config.yaml
n_layer: 9
d_model: 448
n_head: 7
n_kv_head: 7
head_dim: 64
d_mlp: 1792
vocab_size: 2048
activation: "relu"
norm: "rmsnorm"
norm_place: "pre"
norm_eps: 1e-05
positions: "rope"
rope_base: 39700.0
rope_fraction: 1.0
qk_norm: false
attn_scale: 0.125
bias: "none"
tie_embeddings: true
parallel_block: true
init: "normal"
init_std_qkv: 0.0292
init_std_o: 0.0
init_std_up: 0.0292
init_std_down: 0.0
optimizer: "muon_variant"
lr: 0.00673
beta1: 0.95
weight_decay: 0.016
lr_head: 0.00558
grad_clip: 1.0
warmup_steps: 200
schedule: "cos"
final_lr_fraction: 0.0
batch_tokens: 65536
seq_len: 1024
doc_mask: true
train_tokens: 427700000
steps: 6527
dataset: "wikipedia_en"
Each number is 128 + 32 x the weight over its row's rms, rounded and kept within 0 to 255. Layers, rows and columns count from 0. Numbers have three digits each. The size before them is the row's rms in percent of the matrix's.

# o: layer 5 attention output (transposed), 448x448, rms 0.0634, rows 10-63, columns 336-447
# v: layer 5 attention value, 448x448, rms 0.0794, rows 11-63, columns 336-447
# q: layer 5 attention query, 448x448, rms 0.0592, rows 64-70, columns 336-447
# k: layer 5 attention key, 448x448, rms 0.0599, rows 64-69, columns 336-447
o10 097:139155097106094048178150057139133117134142176142121078116132100097132114164115141129081121169160161112141141172160132122106136150110137196106159127102139133203090119097133152071131123160126108139151173165127151170139094097115188158121142081131121150145139126149136082088160122080169052177129104174078107113071187127163111102095137121068
v11 102:117143120084183126136143132147135152129098157142132146126122216127124168120142183120091117071112119134114106142101143131165121127145086095143091083133140162132166098131117135101113125102088127143145140116113165075118171141130154087135075164103121163155112137165195177122126112130153164137091150137229099121089091098140127044169089152103
o11 101:101086105159123133058080076098157165124169170161137163094086120137172093136036095141140183102169129082149131108109151203047115121126101074141097108104155146105143110124089054106049151187132136166135128123072100154081158152106129143198136134080153193133172161117177126152128151071097148110125156127133113060199154162113116173118072108137
v12 102:193118143137098147144153153110096172138143124133151129101127058159099114077103111182073181106151093111127207149148160094145082200162145124105183204112124130140110125129091126162107072084120107066110112143135080143145097083187091089133145198115107141119120163113099184108083123135167111166124164175129083085098095141217128112143175122144
o12 098:147146152158088138160136138167149213112156187155129130121071089103166102133116103149134060087119112132152140136133161099156145098157137146124128111101173092083110114140061158159153145102119140067064148121119070110150102093074124137092114133163132092087156110160126122125110057117149177126146127116153087151122135079127145147101136155120
v13 101:104177138115129119127101066080177160123111101175130132152151104128106170128143172175142101125224124171177163133105149154089112123118171131140123141123132133147113102166121132145146113102148067159100192184124095110137091092096090132122113081113156126120110150149161133079120130125143133088112103116099132106148109169147145150112133137104
o13 100:099154144127128115083177106099184152138106159110115132131183119136123153101115113085178125112110095144131148128151101121128108139129129157130102092147105085122156155160162110114071112123128050111164090058157122121124096146116083121154113063153141171088125087152131135114079151109164152092121153181110149118136087184146134109099131092133
v14 098:070081094091148086131088146115187204135133116186101070133111087145120117137123173112157102112117108110087114081090137108092069107117173137111165050151112159131161099161158129168149133143100143157113143112083154114130096107090156157084155066114122155061111123120081138143168151158111097178176118131087184179144096146191177066095135157048
o14 097:171155091116127122084095149158133165147146174113150116125125109130137089129117129159095072083146121130136136096132102125035170174175160138108115112126151148118119171156101082168137093124162124092102092139157166117107151135200109159114095115133119066104115135087142151159142140149168101086136064159061145147139109136083151157164121123144
v15 100:128092102151123140126095125121124149099154113149174121187137133153147176080104112158129141112085159124186094094149082129149114052142128176127155115185120069178092120135123175118158148111129166103209129134147116091102141171124139046128152069121102160174164098152103121166088149139092148196132157137130115182063175163112175173143161093148
o15 099:104080101099063132141134120114146056156112154171136106140119125196075203059142077122178162131105129112157098115071136099086130164065133130162146083154095133189206156124128123139084086157169158096136115075040060127095129181081100141118129133084114119121098078129104111090102151159118139113114117090131128163124178126152090148182154132116
v16 103:138157167112117109086162158096141166071146167111145220130119098145144121092093180101119108111155081147131132145139167162137111094163086118178148053116076196181180120159166122176074092112102139171159130138038138160093150140080143109172132103158096104138124150147078075133151140144161142131150112125098089103102047099164120134174126151166
o16 097:129173101175147044136187166113160162150171035095091133094132097153115128130075144120093129109112157128103073107164132096120130134090131120090035145115074154115099156101075069085099084147130144187149129124103142156163158154161093117120105148140145092153130101120144094109120189175130135179127098116109177108138112147144110117111115178119
v17 103:140180070070111104120157142150123137103128125141124134080135145092132111096182111158123159120126094152108197103132155121118104135142180195105138071125110132139132120151140144116116150129171101098115119120139119071124066135116175159119108124108176062074124117166142106084156105133130113131151114143134125150129095094119098125097179114162
o17 101:132131164145118151150134064099171146154139081156113094138089152159148160156148125188108093125188162135138150144087085172174084116131148190148083086069162071167155100128122138168131135134190092146177154179090209140110154117125126094142121099143125129152127139102108120181143123174118120144135109090147142095084086172150127194099164182168
v18 102:161124123102130140111078102130128205137128114109092144110116140175176104051143162130178108063168140125182139094145138133098162128092174141115128138117085103093100121131124178161160128131156114079153100158119166118119048151050150129144131139183107129170135170177114169156145096138087147150162156105089106081081125101187135113080092100140
o18 101:137124125150141079100097116120083146093172141076118106104117132154120094157118206118185136152177209066097107106158128125138160121101176141182135138090148142094164157139133114130117146087189115123123127089108148050146145102108097121149111150147074147122121157125111169090092136158164068124162141104122132169101138161150083162144109182148
v19 099:183172108138154121131124155131121118188033100109174130140162140099110100118088171139145085140099100067132131061090130110140143120093092161151093100146143149127148148111130112124130124125144137120214142107096111183206135085123065073130101141083183121203091132142148118150140083120107137108118142126156133179110147126155121170134151155226
o19 102:125135167194151111157164091159084089088117184153181074128113141149189191122133197110125081120097135149154186160080127090119088152171092109114120102115108124099134130078117138055121131170165138159146130152156101151154163100095052171106115137100075082166105153071093056132139091136182132128120113105106169163093116063145129136158176128167
v20 097:093129131124123139113109155144148105195108091125165135127150120160101135143107087145133129175146160123140167120159104126102127078102164088082156126130121043072112096103088111147127154116145102160103121129137107116119140102201121105184029152119117153147191176142129198080100131162116068071120190095116115139080014137121118103125133149120
o20 098:081063065125152089180127142151183116130120155157107078113084136143120136129190085114187109127150110132095150130092124140155177157112132145117132126107159099091103133139167131121129076112058102163136086130144154088180104135120035088112104147168072098177113149136201129159091106106112122145082173142123176172090121130095155121158182150146
v21 100:164132180134149083170139183132143123154086184155153185127169150107165103059141164098128131116168153105141127140131128170141149122123137156111139186126144192146146178127081117156113121100092146116165141084154175120144103118203131113159119107120106139163125123156121168089122099103108177135107076145109163142109207124123121193172182112099
o21 101:173163163141087163161160129101132132093170112139118102101136152122188146109067141153064130127142136137078105102156131158160130104133144118136122137085194122124069101121172133153096115112145151090132103082119082109156094114146184181104092144138153089120157128149138149158116129101115125140122158132123114088129046129062115117068122127126
v22 100:113151096118092121162153181183168172139138131121083125144110108147149122137152123057116122100156085146080115118150083089154116066181185171127117155096118047164120144164087110137126116158187143154138133094082141083153139171127133180102142130133173125133073162115102130172123144106118188107135153137140147124086140106112144097121109153229
o22 099:142220170163176138106167190164144196130101136190136083108090084141084101167159092145104130096070103111113136084100147144157125106107118137127101088151082109136135151164133084117177136097146155157154163078148122133115117139110143070121149176112129124158128105157125133066087124051129112096189093168116163095127118137054064133060165099055
v23 109:132071103097119183137110146121123102103139101149118140146131177145080104192163137056181124069107159106139061193139141119106149099142091132115124114178107143155109094170147104140132229111166137137171091122155114173103116106106174130148141119150085121184105146159109107143124137149041132113140127157132111126123175155146126191126098126089
o23 105:125108118145113130081185125178120136125138155158138111118168171129081124148134122114080059086185067084162087097065091141121096130156184165114127063129117115105054190081146083092088133069048160142196187113147107138179138089072101102107156182053104184175097182170141180122095173095152150157138112124147142096070130117070122165220107106093
v24 101:073157158116154111179164113148085145160053125115120136114123098152152138132103133081124147101139100145119084072142116188134100140136105097132105129140141137140158118140164154167177134145068162186140123079080128133083213147102080089181121168103136149122148128113095070139078102117128105124152158173077146125137068114119136103093071170118
o24 101:123149084155055111145152131119144155107145103091119173092059083135113160116120180099134062146136158128199111115153155109118107141144153130105154185125167147155089147137135119093137106142122146145167146153082132105149107112090090107124066166157107102168113165095131108136144104125118110119193162164131084128139141096200103058082160168102
v25 100:107098117138109137128088102083109111129136124173139080096182204102093135103135088125147128147105140115187157097179132136144120091065136155145144103112116157112141186073147134136163097131131091124127146141095113106152137145088207168132069170159136147152133134119104199125076171136108148141122109100086130147097143161120125204157130116135
o25 098:140125131115176164104145141140136068099154116052109141135163169157099194134132159107145111127087095106113193190188117080158100141092155091165139112123113073125191163089094145165127118103162109121049161118149082101113097138143106130176125111144108102048154121140083166150136148093158138115071151101141159108109136128162119170123129112143
v26 108:111123133122100175096089119104101108114168157085172103174162103081139072105153098155125135144119091174146145179132190108156097139179052126133107125163163170156108115144135158145167119125111199108154121106113099184148149099115077127089178126070111127154153100129068214160151116145089154115148134170112162100115139158136121104090134127168
o26 103:107116125050115082095126156130141146125177167123173102136100095131128103115106139062125100122143162130137118157141158144195113136099157155100114127140093098084111120128131111144107089098103150081099137075163170124182123032115074118116094094134081050150170128081066139194127078103163103171150102140158120114186107167125109143073176116133
v27 100:122123040131136131136124101135098109131113186136148083106108193111169168113128118090101128109132095093182103123108066143139122096080172157226132088127156142102148121143097149114077139112128185121095152179171161199137161133107132103161104075160147129101081113110115166176101066152116156146106155156114090093054165154114146122109139103090
o27 097:132161111138144135157147165164127110126123143128111095167129104090131109190151156085167050098077138058186092145126089122141164152093110083140118089136110110114131167169120180094090136123159161147125107205111200115093130121147122132157134110138119090208096109110107132094181171160133113152111150146120044131143168100177073157104173188065
v28 104:119141148138092175166157070192151094153133092131098180153165098104148106146118148130137115165149089145185156117101104151105163077104119118121098133092141126085151169144167071076085144113119083128086088140139086117106168126158126179193076112126141165117153160150123170177122132154161118118146138074130109093125137053130099198130116137080
o28 104:092086207172185067074093173134187106117120145086078125153198169034136102080173186069141167156133133103162223142120059097130108057081139124118163123173155112119234109116156083131121115083113128113138162155125153139146086059091069107124138126144136124129159059114128163144152108094132109096124117141134091133143150131118160135147181109157
v29 098:133106130147078125080159126136155133147075112182106133110147104116109125109077129123082179108136117144138135062103056146190105145143124112159075045097125216150155159130121061064094144145165157146159123113105116133099117137087125089100171165112149130135109109121114153154119141144087098141127138106124089119109138143147096164150119139198
o29 097:171144133214122069118132134066119050109154150152143121179059152140118119111112050144115130129133150121090084107140143133140144209174109117110162101151132182178076102090137122140131184154095134151157186123142139175151198118125155085130113173079165035100160120116114187138137105070157159101142117132182077127123094153133110134179116108181
v30 104:083162135164148191134118093128148152132125160133144126171127114150198106153161139166088042148081114155190124120175111129104167196121099165099167103140107151066150088143159102106115133104059155161097105143127121162074132172097134139159132111120126161108106138103176069115127160087194107118120146091115109156201129122098150139071143128121
o30 098:154080107147152144136115171080155156176094059112081147102095129134165138075095093129116133179150127123158129117154083138126170118196141105110112128105102137118127103136112190099116105149109094139104149114130093138126097145191092113103140152080141089177131074164143112090059132116155157097120167127203155112144161156098127104144142199095
v31 103:154088134106094136161059127091126092120095157087171136053121070121138159122112149144071090084211131151114088129116152080115089155168162113113173164157141111170084057111097161122128142159161144161171059154132147139103063064113133103160184131123142125064074154133106154158105108176140100137096111129132112179174165083120095120146181105151
o31 100:121116107135140140113088133179092131116147154143140137107108132158155115141173172072155123058115165124170177142104163164069125128172085163086092175128114167151107115168103133129144152197078092167116139151216156141133171124095100078141137036201178149102084184145161156129077111107151149123129141127136088124132099127112079092156141074152
v32 098:103176106124135133115115090093095146043077161165111113220114145163159096078171159120122099089087104097130131114138165163111134164150093099155167102114201150150163160135103117167166159101122118080122134068124177131100157094171114155139225162121117121132080115102092113150142093126190161146129083123192147154107111160115094152109174147141
o32 091:090144176162122093162166161152069184139153137149141089149153111156112133097086122192098147175108112145127101118176093100147065085129118104166146170165056123130114134101169134097171129140114154171124072083107209166107184132134082142187198095077137107104132097139141138136187109100136158158154090125116120164121144112138146125148114129100
v33 104:091171146157137090144180092156151174167138179149147129138085159119149143126102119056131125157152102166168189127125126133135160111127086174161121158107082145130155110112104104167162123108084093134110178163127105104148164119102155107073119156120190085112175154068132149123154199154208089134065121181114142092154141122140123095165127087111
o33 101:155078072131183166161121113137150128115181086167135196080104117119118136134129132137101118102096125143137118132171134126137133105131145131130126109121136221145143094156073155129125119124162073150187070085167121087123076149115129149130141176126057116102110100057101187098167072083134138149086156207122104137208132155138135132111105118150
v34 099:114152165154151129166105185104144104175130108096159207105126155100169164095153131116106112065130182156172113136166172141144131074159088131137084164189134143161095123127072179119126215121124095076166078171156131226144139136128171105129137125123184106117113158177160168149140110110140210121124103116097048109087176140144121203175118160089
o34 098:163151106090128092087144117168069103130112121132113146113211147111183120078155132110101150114101166120138066144131117079103192115102143110117146120136171153137137161104143131153197171160158075209116141070150088136112096120101161163119152109113117103123132160121086144129137086060162164149179075087127113078022155129125175109130122141109
v35 102:093114114132127155109093095161137178085162097160081084142132065170200158103104118109102137152110147090136144130128097154055153160116104131066160132081101114123170096183110121113163132136123153102128154120127158088148091113155049107117153161096124139170119152155117069176127100107103113152155223140088135144064131156123089116130131111130
o35 100:120136097117128133151068092084093144136143125087175136108095121125141111096133110139077105137166126143139190055114106131124175136178168183191136111132063157147199140173133145092149123068141133169164137102168094114094185160141134083084131121086132173120132142186135112063144059072160100127106175090095151100138182157097090124113086159131
v36 096:062088038166114126184168105101138162105137113172107129124179142124094105095169117116131048117120149128126117033118139186084126106070123159154104108125089134117109124051131139110076097126089123171156136135113146135107154142152139142188166101083130149148101114123136104123157145122144142148181084090108091099067138167093180088148126101101
o36 096:125163162186174098070115073146141120103155093109152105138081080153146188148140165133193129138171103109183125126160114056148089128145091091148158098081141159121135091148124131104128063140145114115134110163118202059082132147159170145114151125115179146109109088124147146136106121151150124180108109081134097136149166135124162127095165128139
v37 100:135186137170102071157112092108047131131086131145145125140135154090103111061108144110080105123088131144162119100045124102178086188119141124145117155117091092130111156134102103103027076093158095181078181125151089186112090164151102161118108153126129095095104088164137106128115068158123112089070134123144154119117156094131145116115091105145
o37 097:139140097096140120152133147086154151059105109137153101172196149143135106099064166165160121094128128152138167106129111133140131086123132130135114189089199150065122102095072193141094142110057162139119132111089141134101133184154137084129159102174164078148124123089153148088156107144196135196104117135122131181164167154070120103085160154120
v38 100:140063122136170195153167151176096169204129112154095080173125105123124070156136102161191137103088137114073101122072125141114152137147090172172099114096131138137139121145080142117178116166099097140156104101147146122186128105130103136083144088107147118128191131167179080115126148138168086078159076130103124252166133077134130111102091152103
o38 094:163105122112162161129135120192104146089143133175104104089098082146130091155095123155169122071121140169115148143091203137088060080110141101080162148158097147107155173177116183091110155133110161101134156138066188180132127185089153113161140105113074152121071165117122152079115141129150113104136164134151199139100114086084139087113163163151
v39 102:192134154141128119112079140146136169140179142075135146138134062163087164137122118077144131125145115122122143095128177122091156116153128127119118168104141174094133119150067114112195089161172109114081106106122130076159146077224114118125113123108074065152140156123121069121134072117119172088193087167094116100139132146088128082111117151111
o39 098:126132108079172195129131086168140127184172147081099143144111139166120109161103155164074091094147122122118128110060170124111100143118109105148097091109157108098103183106168170133168190084125101101146114124168130108120150079061118122135050083100095134103126162123121128141120092138146156114163115181198148180051141112101115117120118156129
v40 105:092109135123085121126081146181155086134138131123155103109159121131156112165111111094165131122162159114125161150141152126089157141107114098174128100123154135157141105137120140150157231118162147146143088139141137102116208118115134053115085128141095096181176165146191140106119147163162106088124096170122082160120139201184137116113160086133
o40 103:109126155087140139043099103176178104091149149109180087131091157167135106092137107119124098114105121085151121147125154107155136109202159163064126160099123130065058128107162173137139097145158121167172142135162114108105111167044123139110103152178140171101173165055161162109090144096100155152153103153145120116099119122133133142110098172138
v41 100:174131166089133105192128160119170079074084165118160127128095129128137081127154161102176119167156145177173156109184139114150149097148078104093170084154118139110138146123176102057154118104092121145120120143072123101132126063177127107128105105214149168145153108181088129143167158156163175079159128103146146110129154106171144118188115160091
o41 103:116192129116157105102073139132115142117128138138107162106176141135125131074109127035095106166152154118209158115151111117132143093124106180119147112155131136095149095093148124075143089109119131189097119129164119085147067090124124165166185135147124126148146209142124151180140116092047110114118093132120070156130148093117121109076205120136
v42 099:168128103088184107177092098085103091177177122081125123156133159152175120166128120148095105110121149077140152158105147122114118175137110128137150063133117163155164097114164130155138198191091148154084101168145152211149092093107162155093134124170098156201094112164162158144126123155136201158146151193202147192155100115130148126126088149124
o42 096:146096158154129103158134107173171134143115167081107140110061167117118121124083142113089175153111119204128087115146096138104140107110124103098146208108090132129127082098151173138125173115099099123087144145190142160092157163140137150083151064108123070170140120178126126175172128129128158128169138149163102147143100133093085131153101165089
v43 095:160150208187088147047126138110155067167141165137126132110134113150142133074159129136138134143097099104131161124119104122147115161153142070122073157158142112136064145127157105104115138103085133106162138097117112041124136170139167140170136110076139141117151139101099147090128121131120159075139131084099139171129089188169107164111199150126
o43 092:108118122097154140117132158152134142163116139098081110061201107141074129157118138153076136162120161149087141078155150105128169143164074127158153120171154157127127191213109133135149095197152118162088142102091139147149099087125135098134145150157131146143105137103121067163180088134134133191109119197157182156121123121109172158096168165106
v44 099:098138082122154091177178063103127130125138095109114077100144125148099120048191116185119129106153113106130138141147104148170132100167137127160139116118163142152127156150127136096091149067121128130147125143131131144134138122101132148130172123073102175145104096159113100054172081112142142161127156174083085121137185203146150108150135122130
o44 098:142099124177136134130141187081132093117214141098075114100075111122112172111154153117161166113135183081138098076115155050146156116118050158142139149195166157130125141154097134141121082092131142083068220208082130118117148141113204142120197112161156171074123094058188163112149132077158178119142152102137091101134147108121148146089114082100
v45 109:109130122102150107167137132104124118154153129131065121125154085117116173113095117122151079151151131149046116070174098146155114133096117100138149143144096109115122171150125155152191113120121142132173163041069103080147130084137102100123083125129148175096116147146163107105129104129136110093095155143162130127153182077111166061129155121119
o45 099:133162161079123108112103078119147128135099159121135112189111083137154158090094168110060179102120158124055153108148108121119158182137126162108108115105131076167175170132158102072131152089138130123091157134086110124166161173141102154139137121195109074096108136065115116149140148115130147082148206131080139090098130127183110132107150125144
v46 103:139122077154164183070130173126104077207111095141096105094101123087167119152084124142216117177072183107108181063136151097122093123103136101126111081143109081146111161131124190096149147119113101093089178106159110125165130118153094099151082162100164100160109170117105126123175115154130136147191092067086166171156162103122119135140169176091
o46 102:104130131147091114129170118104099050147131196115133126110140119148121188116119132115171167201112117108115157124165078138107138133074112126125136069103151154096140115108147145128172183143055120150146125093168175086128127104068108103123117065215105089120154143095128114134168176139115109162164144121093127092117123103137163105115087063134
v47 101:151115132198105162139179180148137139220162126071087139105186155085170147104093135073133150155125156136167186091074155206117140155112102156137105189168113117136154128100137129134112121109118100155077184166108163146159111133161137134133114104126162173171156100175136096133106137165131115089091157197136120096128139122163163112093124149117
o47 096:100102133119157075111072143163082147110116158123145137149162123106126136092103109147148119107099127137104095158134126087147133107127140099103164129071120124134143147151141125079121088112169029100138135099109147078127105073136077163110105130142105137113117170108109131095158143182198104164134132073103095128113168144103030167117165125117
v48 103:054092105139117090099194103124154187119087154119121156118161130129187174115150094096115048122099121111091211068096078171180132105135155094109154117146108072122062192161107126139124127068125108149129157193162066130116114157097102150137109177183158088137144097124126085179103109136138126204121128091087153120087146129091104126142113102095
o48 101:150135163167132087148135161078128166153116133155083119123138176092120104153105200089144174161055137167130151124198182108142156137145105133089111105137180218116150161103091136115161178077152140131114082106133113098140170118117139144103165057176114137106104129133154108179162132152118073156158124165104117099115139100106110136103135144133
v49 103:099129168208067073144137131128198101085085195102109170122142122155101158144148136123100120144126113119137126122084105158110140097108138087078118133132091117099115161046127126133174168072116139088164061143165116159108142073108123104074158157151122109137134193110105132118121130091170168170101065114160137076104123113075144138149105107150
o49 101:112143112139175165177174153109104133050055095148075159087120150101113162164213098104138169108104151183135119156160113105089134161173113129096157110146127148207155089081088175137101144060159138137142076154157106155103087160111099113139153132227094120117120103099152139147159136148123143123101133114124082104132048073118102102127126100078
v50 101:126172075177134084143119127120143095142123133189097137118117144124092162167137133124141151092165094105092123124103170104069121046153118165095104106133133139124110137074118111153103115178083108068099114089111144095127184171164094130114135114065118127049182094203109160094128083140158136179109155147126138125097102123170139091196107159104
o50 095:120095110154135166130083110191108080152159188142172133154125153120164155086194135172200092160113159129089108139137132105163064143177155096152105126111071128095124111144155088202148194116107134109143140156130119119133137105152132048129134102122113093084091122110155172201198131168085147193143140176061091122166130142142150097089145178160
v51 100:142182145171071095127120162165091160092107059125147130136105078168050148137149133155216152130093082136093111135135129163173147071125195131115129106123117114118082131147154132115159138088117149144182140099156110147149182115108150137199147163103133141190075177160097089083114111107111126086137113139145110140152096109119151126084103078127
o51 096:160119161117168096056149122158147074081141132112103135084108074100162158101115185134110075074154153091137121118112107161122118171113094148108155153158133092060101116114081107109103193135087128083124223095066112139160098134179138154104140118134138110106101048168122120082137210186160091180093155141158143174078097079175107091120084110121
v52 100:128094155159132109157170074186138095133108126172117115095166125082123161151222139121151099169088123161078152117074127121112119115104105131163160157160133136159142168126152134180140149067167126066169203071193136122141112143161137092138087154078117153099147087139123144110162119119137129212054168098182114096134133082111152099136125143125
o52 093:062086127168174178145117127102085055156125087244120156169195149115130071100141116156106144097147083161091079134149075138135091116090111144154113096094141178122172101093129098103128063145107111094120139103118124119192162082197117121094178165039144101135121156083117102106169093086199094136091192104132139094127123075096065134140103135170
v53 101:188145141163160118108110126094128090201188118131153051158151157119172101134112125111069142102097106158147191120101098129123087155106137106101131161075110158169193132188175089094150154067162114149152135127143137101101140212094142138082051180153131123099160135121142107156134131155187134156125097125104111158135153114140081154194110113106
o53 098:141155088176110086045151119151147117147128157181144137130166156121081133117129080073168095085099086176102106131178198100113122106180114122100139121106151153155154109133101123189117127150103143184111127114151091146153165145177153178082083129088174099134117105166140141085142142077098110153144149138114142102170100149142088150134167090124
v54 102:114100098084172155189089116127150112157125118066140061130123192123092147141134139076156112123176152096113127121132091090131146123124143141173133179155066137106153063161102142138166150170163157117192092124120161098158129060143161163139140169137106122164103165140091113122129117234112137102167121203146146123074093213158170101161136098138
o54 100:156141132096071083100162097173124018085146105151156111170140108142114076143098121162136127087105133129067090064064078167104109130159179140047135086155137140125100115146154147108099110160163140127148195067144068102125161153108140120142106166123100149090115157162195155161123151126114138120143109141148189116178101114129096080126114178189
v55 095:151167171136115121155186131057069170143091101068085175167091110151190129179107110122194104122135181149122122147212171102208104174118165125072133150140082068131111105121161151146120109139155161124156105086091071115124114188133191124162156140148183150161112068140101086137157118198082121106122151113143114187142106167089153094139114104101
o55 095:179191114107148154156178100140120113090162081123100144128126109138161116130130169208077161166097161138127160112121101105077156187167161076105116162116150156141116117121133132159167108153096095175101120130089106158174127111150065134085139167058134130139109130125120083115123105072110155092150145089112157121056112130142135106135112130121
v56 100:172111150177079151142157144105101163118149117094091122121144169158109139100116183077064118164145099098080148066128081159117147062085060100135129117135099141076086117097103076144133144134176148207124090136073157131125166134173130093114131152139154097163105157103145161131168115073124141107162134098126155186155112116095113140120144139166
o56 096:142155122142116160129053152132124186119155135142146119143125158098149132095164075144086135136138097127105151168134150123132104173057138081125119093129175174117127088206098087152095166157147121134137093093139108104083172092130135168136158103149116148114096088128083117173171184192124104130125150068131121114114132116148126147119117107148
v57 096:154107152094173199104157192151130094084100142131144112137106118112073173120144130101148161106166087134146100085103111113194128128108082061120176179142120096144153122084121107106126149206084201110114122144103110123135154141139185182205114182175116149127120147123151044125196079122135154139123154102118116205102091154131095128085098148149
o57 091:072121130116181107141108180188149152154166086143152092145102127126150136155153093116092145100152115112071166042127143104103104112112098163139091111118175129156113133141122133135146149157135179110140124119101133171149098072147159124068115150118199079167107099162162131082156129190106125145113178069139145121141078093139162095142103145125
v58 099:146150081103181110119113115125094107127083120099133123144064165158103096078089140123113134138124149111113185144093120118153155165077134156139153092127144159091153126088087111115168143091161107143098127140154115121109126140162173082140149127112087153192092109149157149122100125149129136165108064142129137138143166146166119159161073096042
o58 096:111102078124169134180093150143126132155076090107061093165135115150093131123105119125133152105151116032163094177178109127138107091105182077240169066118175121123052116137106147129125127107064122165154111098080140131113122101120195127119111150153108106127121146189064162117112133170154099133123149107149114165103111144117106123126128169144
v59 100:159093152129125108121130162155176080132109172147114101156201141116116131123161124181109099107133170192118199182062167104127141130169098166127136138102122112084166087121121114159159164110166115078117127167117133163068086110100160174102152131094063087115172121162085144151136160169130116112133156127180160120142090116113116087088112079149
o59 096:167100136122170145145107096159141134145170154161146132125231141167123122133143162134127140151131137138071118097122116155200108090119150184060106144137105120144120081150162119110134053098163103165123082136117108134133108117090152127065053190123074223104077111169103067143106104094105120130095123119162104140140083099104123122127140143147
v60 097:072167105107133149174170130053177126152122142154091147176089087094161165110117145136109135090113152095159153148142129138137106141130189064062116086128127054128068101111084144122096167065119161077178137133092124136089159107136114128100173150149112140138135121179138090096134037154110101115121108105072077149056064124133138175100135157117
o60 095:102173139095113086103170107124106126090183170130145140171209089149116100131144130122139130177098157155181091084126096180125159127134107190146136148163127101100118149082092174090118177084140140135129074176097145142160139151117111108191135100166086107096180101126159111205096090082132121080169097130175113140141141134178189119100072094104
v61 101:179092087134142177125151132142130149081084098090172102099087108122123129057129157100118137151149149093101124130138122108135164076117060142150139134119176122060130095159089194048154123139061140145097108136094153114117175103103098134084139092126111103077161127127169169118139123120126129088094119175120059164128108101142151109101086107121
o61 102:180100112058135128156100186137084119140174106139106224116116100138177119087142156078184166093151157116146088126115109109127157134148146128158085101126147120115178121138197123127018130140071139121054123134112133143153092184167123088105099142134129115164117089090162122092082046160061100135100135119088083121152152140167195133171102129139
v62 100:028173110181093090093151143118115146147099138158128128095085140078110198101098149137106125163128113138079126161136185137136188126200203155135075140126157061111133177149129118120176127230153100137114145100070119169126112090125081082149153148126077146123178111095109117133121140084124098100108100083127134121189126096129142077152090154155
o62 097:118133118151106069158136168138097130124126106072141166166117097156138147089115145119101155091127111134093150103190129103108166102050091076126170166167122139172117124110201074115161139156104120172110149148109135134106078147115116155143133095123129159169131096084058118097161106170196139157151119151124167124173112174119116143100044098163
v63 105:053070128114125104097109122140123078146136140158148116135185168117210142111124130076110120096166127169062105116120128146168170135144069120103153180138163113112148103106135107109067134132102083181117166079029098180124100115120125144099124201071104149167152153109112127098141169102177122101132118176106132068187113115119141129133110115119
o63 102:124117110136135123095111133104139114197122133117159111102161097083196193143131089167135110152141129127085079105107185086117078092165146097154100088124144149095135103130158144102090114094118098061146116135177148184146150151135054131104108153165132163122093098084101130104160137117130160132091102150087142119237074107114158115116091128108
q64 095:088178122140147162125131092142171112123067159166130119125108103203148168113175184177144149123114190153125164085108164134119061106113139143165164103087169123146170097141158136116163124127200061115144111166124158124159149166089157194153139194093131070142140164164174082181189116101157125109116187128167096141169078141112122088128140138149
k64 097:112098142116115092115115115132152164112167130166182128114151183081203124095139075140131138147167162074100157186074147113155140166154111170117151085100160109155098169154149156093092146148085131119056151165178119154170126160127110169137051062134117126139137131112118114081108147163170108138064106147171136121121096106099157110142095105130
q65 100:182174155091125127087137153121193125024160139104117140140089120141058136118129097141118133063082151097107110166067086143104185120181146069161124175111118132176116140139128190178154124108092143137126129109143097139121118121108084075144161169062161173119084101131180139081116122143100161128166103169136159150145114144087147174099170175160
k65 090:172138146140171153107145123115154084094189118131136167094075187161063132128125127121134128158137084109169189142153085101139117089128108099134154151118143146121149095125119096153133144106142089173117147094085127084156125138152123153090136130100076071143108120175129143108170105204124081150138074089217141161090144139114165147129107093072
q66 107:163161141124114132119089138108171151142172131124119095066085182120133208166166106174125112096129143094094094185097078136153097106178112164106129121161119072163162186169124191183101110108147167133110154138151153149185141157086075094166112132102161100086153120131136109146100095169111080130194105155112147178170125161109112193088162109104
k66 102:054137185094178108144124139100117211139099114066152145149154150151133172096134114159160152134107081166164159149153116105125087143130108150129151160211121180180033163100144078168120044164147124093165112125146093135125110137128120183118156139179170147122114075171134153092135126098101145177154189175178133158124109079119126128110180118115
q67 093:142132109124169116129147127133110143063095139120082131160078173099075148113123129098165137163137100132082097163078102184153124108127123073167121197113146110162080161110096128167082132119116120139091104151154116204074136110105121143101164160123103138165115158098107106109148103200095110136108157163063127140105098104096156158153099136162
k67 096:147155157105199134180178086145122121108142161088133148133100121132067184164187163121122119141049143113132112131112134177156079103194145146096148185115091187081158094139077057101120118147135148159124141145130147099096143170145133106158077076126130080064101109166144102107138104134137124112139138128160117139162113152135153141062156132145
q68 093:078143148146130131139090099150157177185115065167184096102148164128177129135101197114105147125135127111187167107185151154178095182130152127094159152136112164085075101157143113145173127154100153168103128127136162107137154131135067147084168135117148121160128096106113177137174107066191142169116165121178179151082136110183173138155102090086
k68 093:082079118137073100115068146135125125136091143153122128150110110156149093093098117134147148154090087132153137146090164172124123128137146145176160165110138199156169159125160149180147156072151097083075124113147184147159134105115114121121091157146121088154127105155154101107066156105131159048097157202070224095115166126150091178153093178139
q69 109:089080127145076153164108128147084141138114118123137096127196135135140167233126069121165168157106130172125148121130161124117180101082076135191070117121142114083146117086123138112109074056147178086155169103148131123118102145132193066107097109126123078075126105049131185157123223144139085167110092112146161161130126097139134120103143107178
k69 101:174134131149119155151053120141053170166127132097165122085122151133162080111101091087126121123096105154114149124128149142144094162090117172152173104047118120085115166141085124102144114105184133098182125094109152107129127141094134112144120146097166146117139111144088104117091123152200106101073137128187161111066103150164136111140151088126
q70 096:150171146132121123077156120147169152077170102043073107228068104120096143096116101194097110130124169124128104144058139121150187099143153105130135201096154121161149156114113108200111144109121117113132120152096155186064154127142147144076126146112132119135079136090136103129125113157109109087138127124103101127122134091108104139127150153100